Part of a small language model's weights.
Architecture: RMSNorm before and after each block, rotary positions, no biases in attention or MLP, tied embeddings, capped logits.
Each number is 128 + 32 x the weight over its row's rms, rounded and kept within 0 to 255. Layers, rows and columns count from 0. Numbers have three digits each. The size before them is the row's rms in percent of the matrix's.

# k: layer 2 attention key, 128x128, rms 0.212, rows 12-31, columns 0-127
# q: layer 2 attention query, 128x128, rms 0.216, rows 13-31, columns 0-127
# v: layer 2 attention value, 128x128, rms 0.194, rows 0-4, columns 0-127
# o: layer 2 attention output (transposed), 128x128, rms 0.16, rows 0-4, columns 0-127
k12 103:193067165180114159101141139124132086134137166110145176104138091166154056112159139157084116159138145137102096175097126160138148088080076146081099110173095158152131088076132145135126109137158089119116155176141162176102121106123116045146097129133098165090181120134182130141152180122163125125148158155137129091131095168168103056218091145135119121113161115179134119138187155125151184119149
q13 099:121091130099147105084120097166117147095113154085132176087155147134108152126051105169098162147107124126125046035097121152137107132140192132116121119102158132120115171117116142106132164113141123168106163093141116118100158194147131120121159105113073134061164126127115036130090113150134153080210107102141147165089106146121072102116140093103094120131113158120097026131107091186137130147140
k13 105:122114109108151106121121171093166091146129103078086177110119178139103135114129128103107122109127084108104176149140144099188150201153155172132158097140062053146140071160164141096111152089156111119172120109148157125167145197158102088187085100127112114142158117149169114100144126143154148164102168081109078111088123127094135117125154165146096108216101209089115096120173149103076133151174
q14 106:147058088176099141171145143125148188079103113153162156135121139113125122120115123114141173088160099051093115127136118141080152148141130129119174135169083134122083178110179135138161156113043101115141151171139061115135158171099100127143128133134127101140159159127088123188075161163118101068134153107043101136118116156160092131091180134106135171121202120078115152130179139129105121135207
k14 105:137111118104165118211130123143176098043081146155088130122145109101070135094149122120118141135177128152059112135095149135156109099085104106150112108136148158177197108072125179110066126068157153151116093141102115157140152095158174101152090179130163141141073144128190121106120161126070132142133188146058123109127133143088199133154115114099169118161093116162103058121089133146142131158135
q15 112:098081116073147104118136095121174164136106099091105117128151172163147108159145141121128099136142106104074181076109133087160162179156127148131067095139102122115092121143130117080083133168148092097134117153152113131146178211110102179169082131051115173149173182133130142167171117131104118180116157156164068106204138126160055174161149136147182118103138119175075113119118097145152097125119
k15 104:164178166130072145164152136165175124088120084101141179102148112134099101101066131176170172176127161137127121121125183137154113123141158118102116123163139110142140063163068161132140215120096115104205106165136164125152102133112121141168146146148137143153064158087111172117121148126139176145144123102093025143085129110081102173092111089085122138166126064127117119170128124059106118114140
q16 081:131130169153112115093140133130160115178135154115120156105126214071087125068128127056139127138152084118185097101152090123122148204107131099055110145097090151137100125084139162190142153136152093171130156149139126130152200164071100126118132130165096146123162098120109088105117135208106153117118127131117125129113128112131179092090173097051109118153106107113196100096131151204130077150111
k16 089:089086124152192120125124144092100122111192093107050190142115054168173175159109076130157147078163094158169172169141123100121117100143183126158085090131146154136205156124092157120141142161129146095139082183145121082093158137089163138144127197148123108102130132106091096087099111069111123171099125144108165134150152121167109202144141123152137112169134134151105170114120086131153069129141
q17 092:057147127125145192162104081144105137063114134134144095155139072164148155164095188174174109110141138072155132134102087099128138126145163037165172157110106089149129150091205128137132113133135145131108117123127138122200110122134119143128084079155118121108097155131146189112159170135119089104124192109123115137114092151109115157188160075134172144101157187098077094126134177156138202152153
k17 088:111128116113146111109182082162145142114163161143091156083119136111134165169114105151134160178158094158158151155085138141141105171163082052109101055161157153079119170122124150097147100121146131145109076149086111157143119179127098099167164128096140170149115112104150095141216105098129092159112140171089105178107161094142175126120123183146150151146145042058133136136090068147120149086066
q18 078:094167136124150095157138129094109168125088136091130173078163169123138146135131062137184130095098071076119180115134123142136124188180169113121145125101158116107154149140089091052133145103119080123148156093157108111180124100106060094104103166140178113168104071119171129124116175156130077162136094178129155151127137104107150121149146071110070119092114065045092109129131115109136093058120
k18 096:088144178135110145092200114169159194159151138154136092103117120135060123105138163136146064150055044119097116074156123120159158185124152113110156039154133100108087155198147121165109103160119145113119099076118143161143151124152187120098094133105111178121102142151127136170129128116193148123090149137093132120115082099144070105124157086168141120075104166147164132172120116175097142124117
q19 104:146112147181182207094154158095123100087150163093152062127139078196152124052130142139113113148094118165124159130148125128156122139142144118125162162143164161156109159150146127122106122198102182144074111149111098128157123130121123114143122099177089164114166089124141098194174110127087178162182117134106125148083129175111109122113184112130139171137152237128139184160136114149098190164130
k19 087:083164158080144116145099047124140143060139147092163122115107147086109091132143135133129131121069119107123092135126039105099148208154129096109139133124099161141180140109082108180111101136131117145120107085098206123137159077128120128139184175095143105130198100131141110047139148131153117137082133141130152179079158105162168154085099139135204177117111125097128075131125132189162131135133
q20 087:140111124105158139154142063117144107112124135153083100112192113172141132085110099096174132190147150125196098121152135074123138116111136172176135129117067066112117140115170132126145145122110176115083179150136183028159179109125131129122064102131093147137110095210111113162150130086152105114109174105115105127146098086147121176082136075111189152086146138094087162148114131125122148079067
k20 086:148130081121173144110133116117105134147148100182167147146090159095082121114163133157119155158118133156137171176131171114113144145132066062095148149136108117085160110129147135114151088156129138139106106092080144147124132155243165101063173126120152156093058120121125171144119168143117075175122119189081091135090133127114107136242126213132096098133153123132132103095132096161100130098105
q21 103:103124117067148069102147167119215121159169135105109114100131091128111163107107121131190126102159143160163103100130094169088149157136127163086176133069092085093146115114173063185115103211153144156199214094097137114148171100170172105129121136115087125112168133162116150134126127137107131132123147149172120134148151137114144130126110117120132119061155137140130112217144111090213118115128
k21 098:136128155154079101108120179127092089137143072161098107138088124151098130111104111164076128122117104114160126133111157102132154058158177100138182145152149103186068189185117086171152068138127164185118113093091107148110152116183146136112127123159130152184100175135202132145178092177135184096120122175159138141109085098104109140147188130128115112111125160172151113073119127103120128134223
q22 098:155140153124110170138110146117119155133174141050086118170141083059102121151120153128109150172116194122166165148104115138220112156106093167144134127158166102114165196133128191185106157095080139095123151152125103129124097136156121140038221143153130151105149144161035118154113123097105101133157165163134089108126127124093128142045132157144124138155097123178144147131138133099111098133123
k22 100:156113159108192105126145060132118085109125131146167127117161121158116111175093140104158178127132173169117155123106096124113032097112156154131135121149120179134126098098184151087153156125147141160159076144144125163077132197132109140091138127146098099184094160135137115089135115101077053096100140119149104164167148153162115145144042199118142115192092099089061167134126086115099091154141
q23 096:133139142159159168164168110154067125106148122096131122138153125234082072164130134137024083104079130098133119122128153111133133102151103086156169118167109145164101155105165091115160102126147183070128059124132131077137122180187108115123125148101101164092141116139154113121108090169134165182115157134135109132095126120227111090110177068166119134087102176124143150136129102155119136100146
k23 133:156118177117078091103123107127131077157128058174131126132147123168178136139091107188135062129149067102144097172079088147118150137176144118119122101151136132164078105140174073127132079142104103208152131059123116115163161077160114075140093157097113122157138120147187090123186152095124161134167144072135143139098117086121098123150172135136154152064070146096168083107163178139143144130130
q24 109:112154134133143105129133145138132196074141181127090093151166166139098154226118096156135098140152139079166126128133112121123183182126123161171182117114172121136145059108134135101095127097152094092148109136113128142172154112068156154146137101191114068179107107135094101154142168122122160133132091139137127137115153180140091128174152146176094125119142177089193198092127101035123139075102
k24 104:142115238092034124147153140163116138148124160115113091160137090151146061123093107122138105165083129091076152108131139149098135218134140126141128086131161184107113135170118085145128101092135158140112156127106128081167138120137143090151114174163078126161171199149160116146121116166136130185148154109130120111102140159132108116116133182117055072054085111149108082140093117114166149119090
q25 101:117079105175148134145095129113121124111164124189135150175121150148141068123118152130158095134123054148126130153142117173126105139090150166115138085146173176127126122071138187188157118067138123163166128036141130111119168130202173145109134160147126129111104122121112182155144102138128126139136136173078124098091092124152143175118123155172099024165151116133117100136123102131136135095246
k25 103:125100200121102057056106100178115054106101125153127128126127100121148122211157128082075187158168149147078208080086143125129111107147107155185127132110137139152143117103139097139134109101116157112143092057137105121097094080103136126104171196141145082147130080097122130149111146157079176169127151124137166105162150117145144157082143136115133198118143145123122141119115106112104066111063
q26 114:111114127111126119160085073123210146114181120154170095100178105117097131127147107144110168142117137142152181129092085153138125127107135101092095123123141123069118142106140140079163120133165163147114107130172120095147153118151153183073120143138160125108152143113146091129089171116204128184188135114114107223188113103099067140151156141124083131119056091148119133123115234106099096125185
k26 113:156175111091129086112129145153169105102169149149183129150129117148121163112155136154147172125144100138142171095155116121167145156117150132143145126099157102120115119202138110078082096202141076093146071069092037144165129143100167021151124123102109119121092163110113161114092133128165101146146160133102119092111106061199077093170103110127146088101134081069121158148167111127086119112119
q27 106:131143118194083121220069162121127171151117096126133132131112128152141144142157140086127082170113119191092109136103133171119203077096145108085096144121126111143123092106188172077147101154142078134146092118130157089127070112136103132224127083138141149137125115106097120114111148102095155155107175186103176138147144171109057140080116117128154159067105126101148114100165096129091063147153
k27 101:165127110156107138093141112134144136060130131112126143136141103105136163096135160151108138137128148083154173127123136180115165103095100159116156187116181126131145132076083138162141056129202128095148114117086157130142145113057142139084085193150087143096126136168092157135132076128064111129104140134155128126144086105171123131072092110125102193156097080158114095121127165147164194087244
q28 101:146129089164120109101089104139186158166122138081110178099097105135142145206189110140162122085134141147117161113129152102122100145167217136112103089163137120115134168176121172150192108109150114124108091077093202098078213102130152134095102131130159144111144087053116124141130112129085178099126126124198084126124107125112128159184164105085141141153145101128149082134123093072088095145096
k28 103:151145123107107107174150153135133148141108171145110102117091121165139143120088175103085123080100075093110106145126162129129116114069083165147158164135153116200117120134129168072151161124161082117149196151181096162086159161150061152101079141091176144105121097098104116115159173135205139148133218147179161142068143128090073153138134130077108144118221096115128125160149116112120130113122
q29 113:135155099160108115142188139109095163181143135094143129100101151107179118105100048138097139151100103166131133070085140185138141127093122120185101150115121059175181143094098106069118114147138163146156154103123135133125042180131213106115138144139164120118143127101175158209163111117094117110148185170155104088147119148073137115144171118115141123141078130112113099108155175103158196151156
k29 100:099136138095097133115111167167122159178177075128173168140127151153156145153114146094108138126101145112126143141086110118106176114076142098099120122113107181141140158071175159117156129113099064082161151133070155187066145174179151151154070075100120143192109071104124130138137074114124150201178136127116195141161119086114103155067120092140114122118080096113085198127110108103127154130165
q30 102:156145166093122104173117146196144118174109118092173146140124111141149100127144114155094128087115115138146098150071126091131085100144107161202161091205174115148049158122189155124056157174157135135157125192125128129126134087134066088140133152157158133144084063118143152134143185105151115152118100138125175125131141127074136176135090117092111152140094136121173120201170118121102130044151
k30 117:087135157139118114077123099130113176185120105184142095076096115138137079110079178153120135113145185082127133180104141177122067112120106106134116133115154096165148077056106126126145070107124146118126113104112090110147094146186198099060153103133130147121185159134128118164169096109133095130205110134113154081088166086157120111111172093132119151107125137206092207165115111123171127101138
q31 104:093174124115139127101154144136189072152141151105115076102111110118207098085151119120182095106163136128145087146168117113080118121127145104123155109076150102196151108145151112117160194098111157166181134132156204130145190158160134192127149089103131147157141148080128158114174137186150075169125133112140110124111151175151155105091085127135139113085151174068149124100140099079171123096207
k31 111:128155109132110147165138146124075170128126147103087099082138116149223139130108079141085133110047127142106029143165163040187125141133133143155136140098142138097107138137149135121115101062134153105132094166084082119081177140175133176145164137168140137100105110168195149087115111136131122163178121161138147177093117118086111113090121136204137144109104135141173124132139100123118179085085
v0 107:143106126066190122157102114160130164140140121145137143155150193099097103120170120127128136091140103169088096126169167104145145132112133163179123202128097104117119122178160092183143145127167126214085119118141094084106144076117119149121077141104191205148152115135143086134109119132129155145147115040081080084136143143163140127164079142092095134092087111055146139143099124144157126209142
o0 106:096171104134101095116140189129104130117108172059168154148081108161168119139112108148163158156092170163094127151038133110074096149132144107126133093151126154104144161170103130098135104144113173098112134121117146172114120115107075074105116081159058077145140110068117194123152061179123109042112161159161153122120131146090108085095144140167127113190100159119072105132125148122066123116117
v1 114:123083173161155175105068080143116049103141109114115146074104120072146110119116158137115081188097118218123103124081086145111171104101131092087139140120122098140107138096120140148142081070101138111132129128138096129109224097112210060106127151144146122111115153114124133161157154177139104139110143136159122192142154134167139126135119155144110185185159144156119104078167147087072136100167
o1 110:144141127089092115098152136066133131148100081186189150126109097160141129101154075144132111058138116109129145127160135146141108158128074127164119148143063138112103115138046121135162148195139133102139161119082147055089102112093148162082105154105165115146100143131154143108175147107166143144131026075080133142110171126102077082120109109148167139108116096107152193148122066090181136086105
v2 107:112114104122126099143190073195178110141105157099131076151173119111139151181132110177109112103160150128110118105105150166124087186154153192115104139096104137107108130139213112106082113174119143084139150151199150121178122048178173079187126104094126111199095131125140162089144120144127133072172131133171075109114148073140107140114133109162110137142078159155122102147144115102163095147077
o2 102:157137118073126117156130186113120210139146124154137151115144086095160115122139155105151153142107070148157175143149091102131149108113158035117139140119123144130134098094172176098134127122114169129147137106160108166104167187129126173104101101171110125054106116142136066135124134153172123123107122134072146119115152185167230105165136174145204086137118142124173150125195162175086159129176
v3 098:094190174094114153122091127105163061153188138154092140145159200126100159140149135161123143083124116131115141133135182081126114095106128165165179161105088131134106192111055181108176123137142148089143186101057123106137093093075129132119137145163162093148129140171113133120092107183112092157147125137128146138141073114108088071212113197129124151142136139123091130108123187150082137173126
o3 103:135125145128138092086138150186122110159079130168172122117126158070139146124151095089110141183143199137136153228112191136101082126143109129109080160123128203131170172107124071104142138096065135135112145127173138106108127146146118107106129063101155157198138047127123186129140116113132198179130120149090165115072178191121145143094136070138140112138117117128124126139073109132141107114118
v4 101:118096122150114049061156193154180150165120083087104106093073147131085178130151134151112133126166070156084093163132135089132127135104167090150100146081155152140121145070079125167147108135112098103165110170133103147128141142138119108115137144095161103122154150147134133148166096197160171186156045147106178174159162133160146125124158171118138118196105126147171131087145101073065100150153
o4 099:119107159148094178160123079106088110129169161120099127179116103116180126164159117145145165117122111110126184199142150134169089108177103099133162089174099106083090165107091106142133127155112144111122124100086127159105127147167156155111143127121149136140147110145047103105093108092144031204123115174141117094120144143176126109115175083118127135079170091094109122206084072082150086084089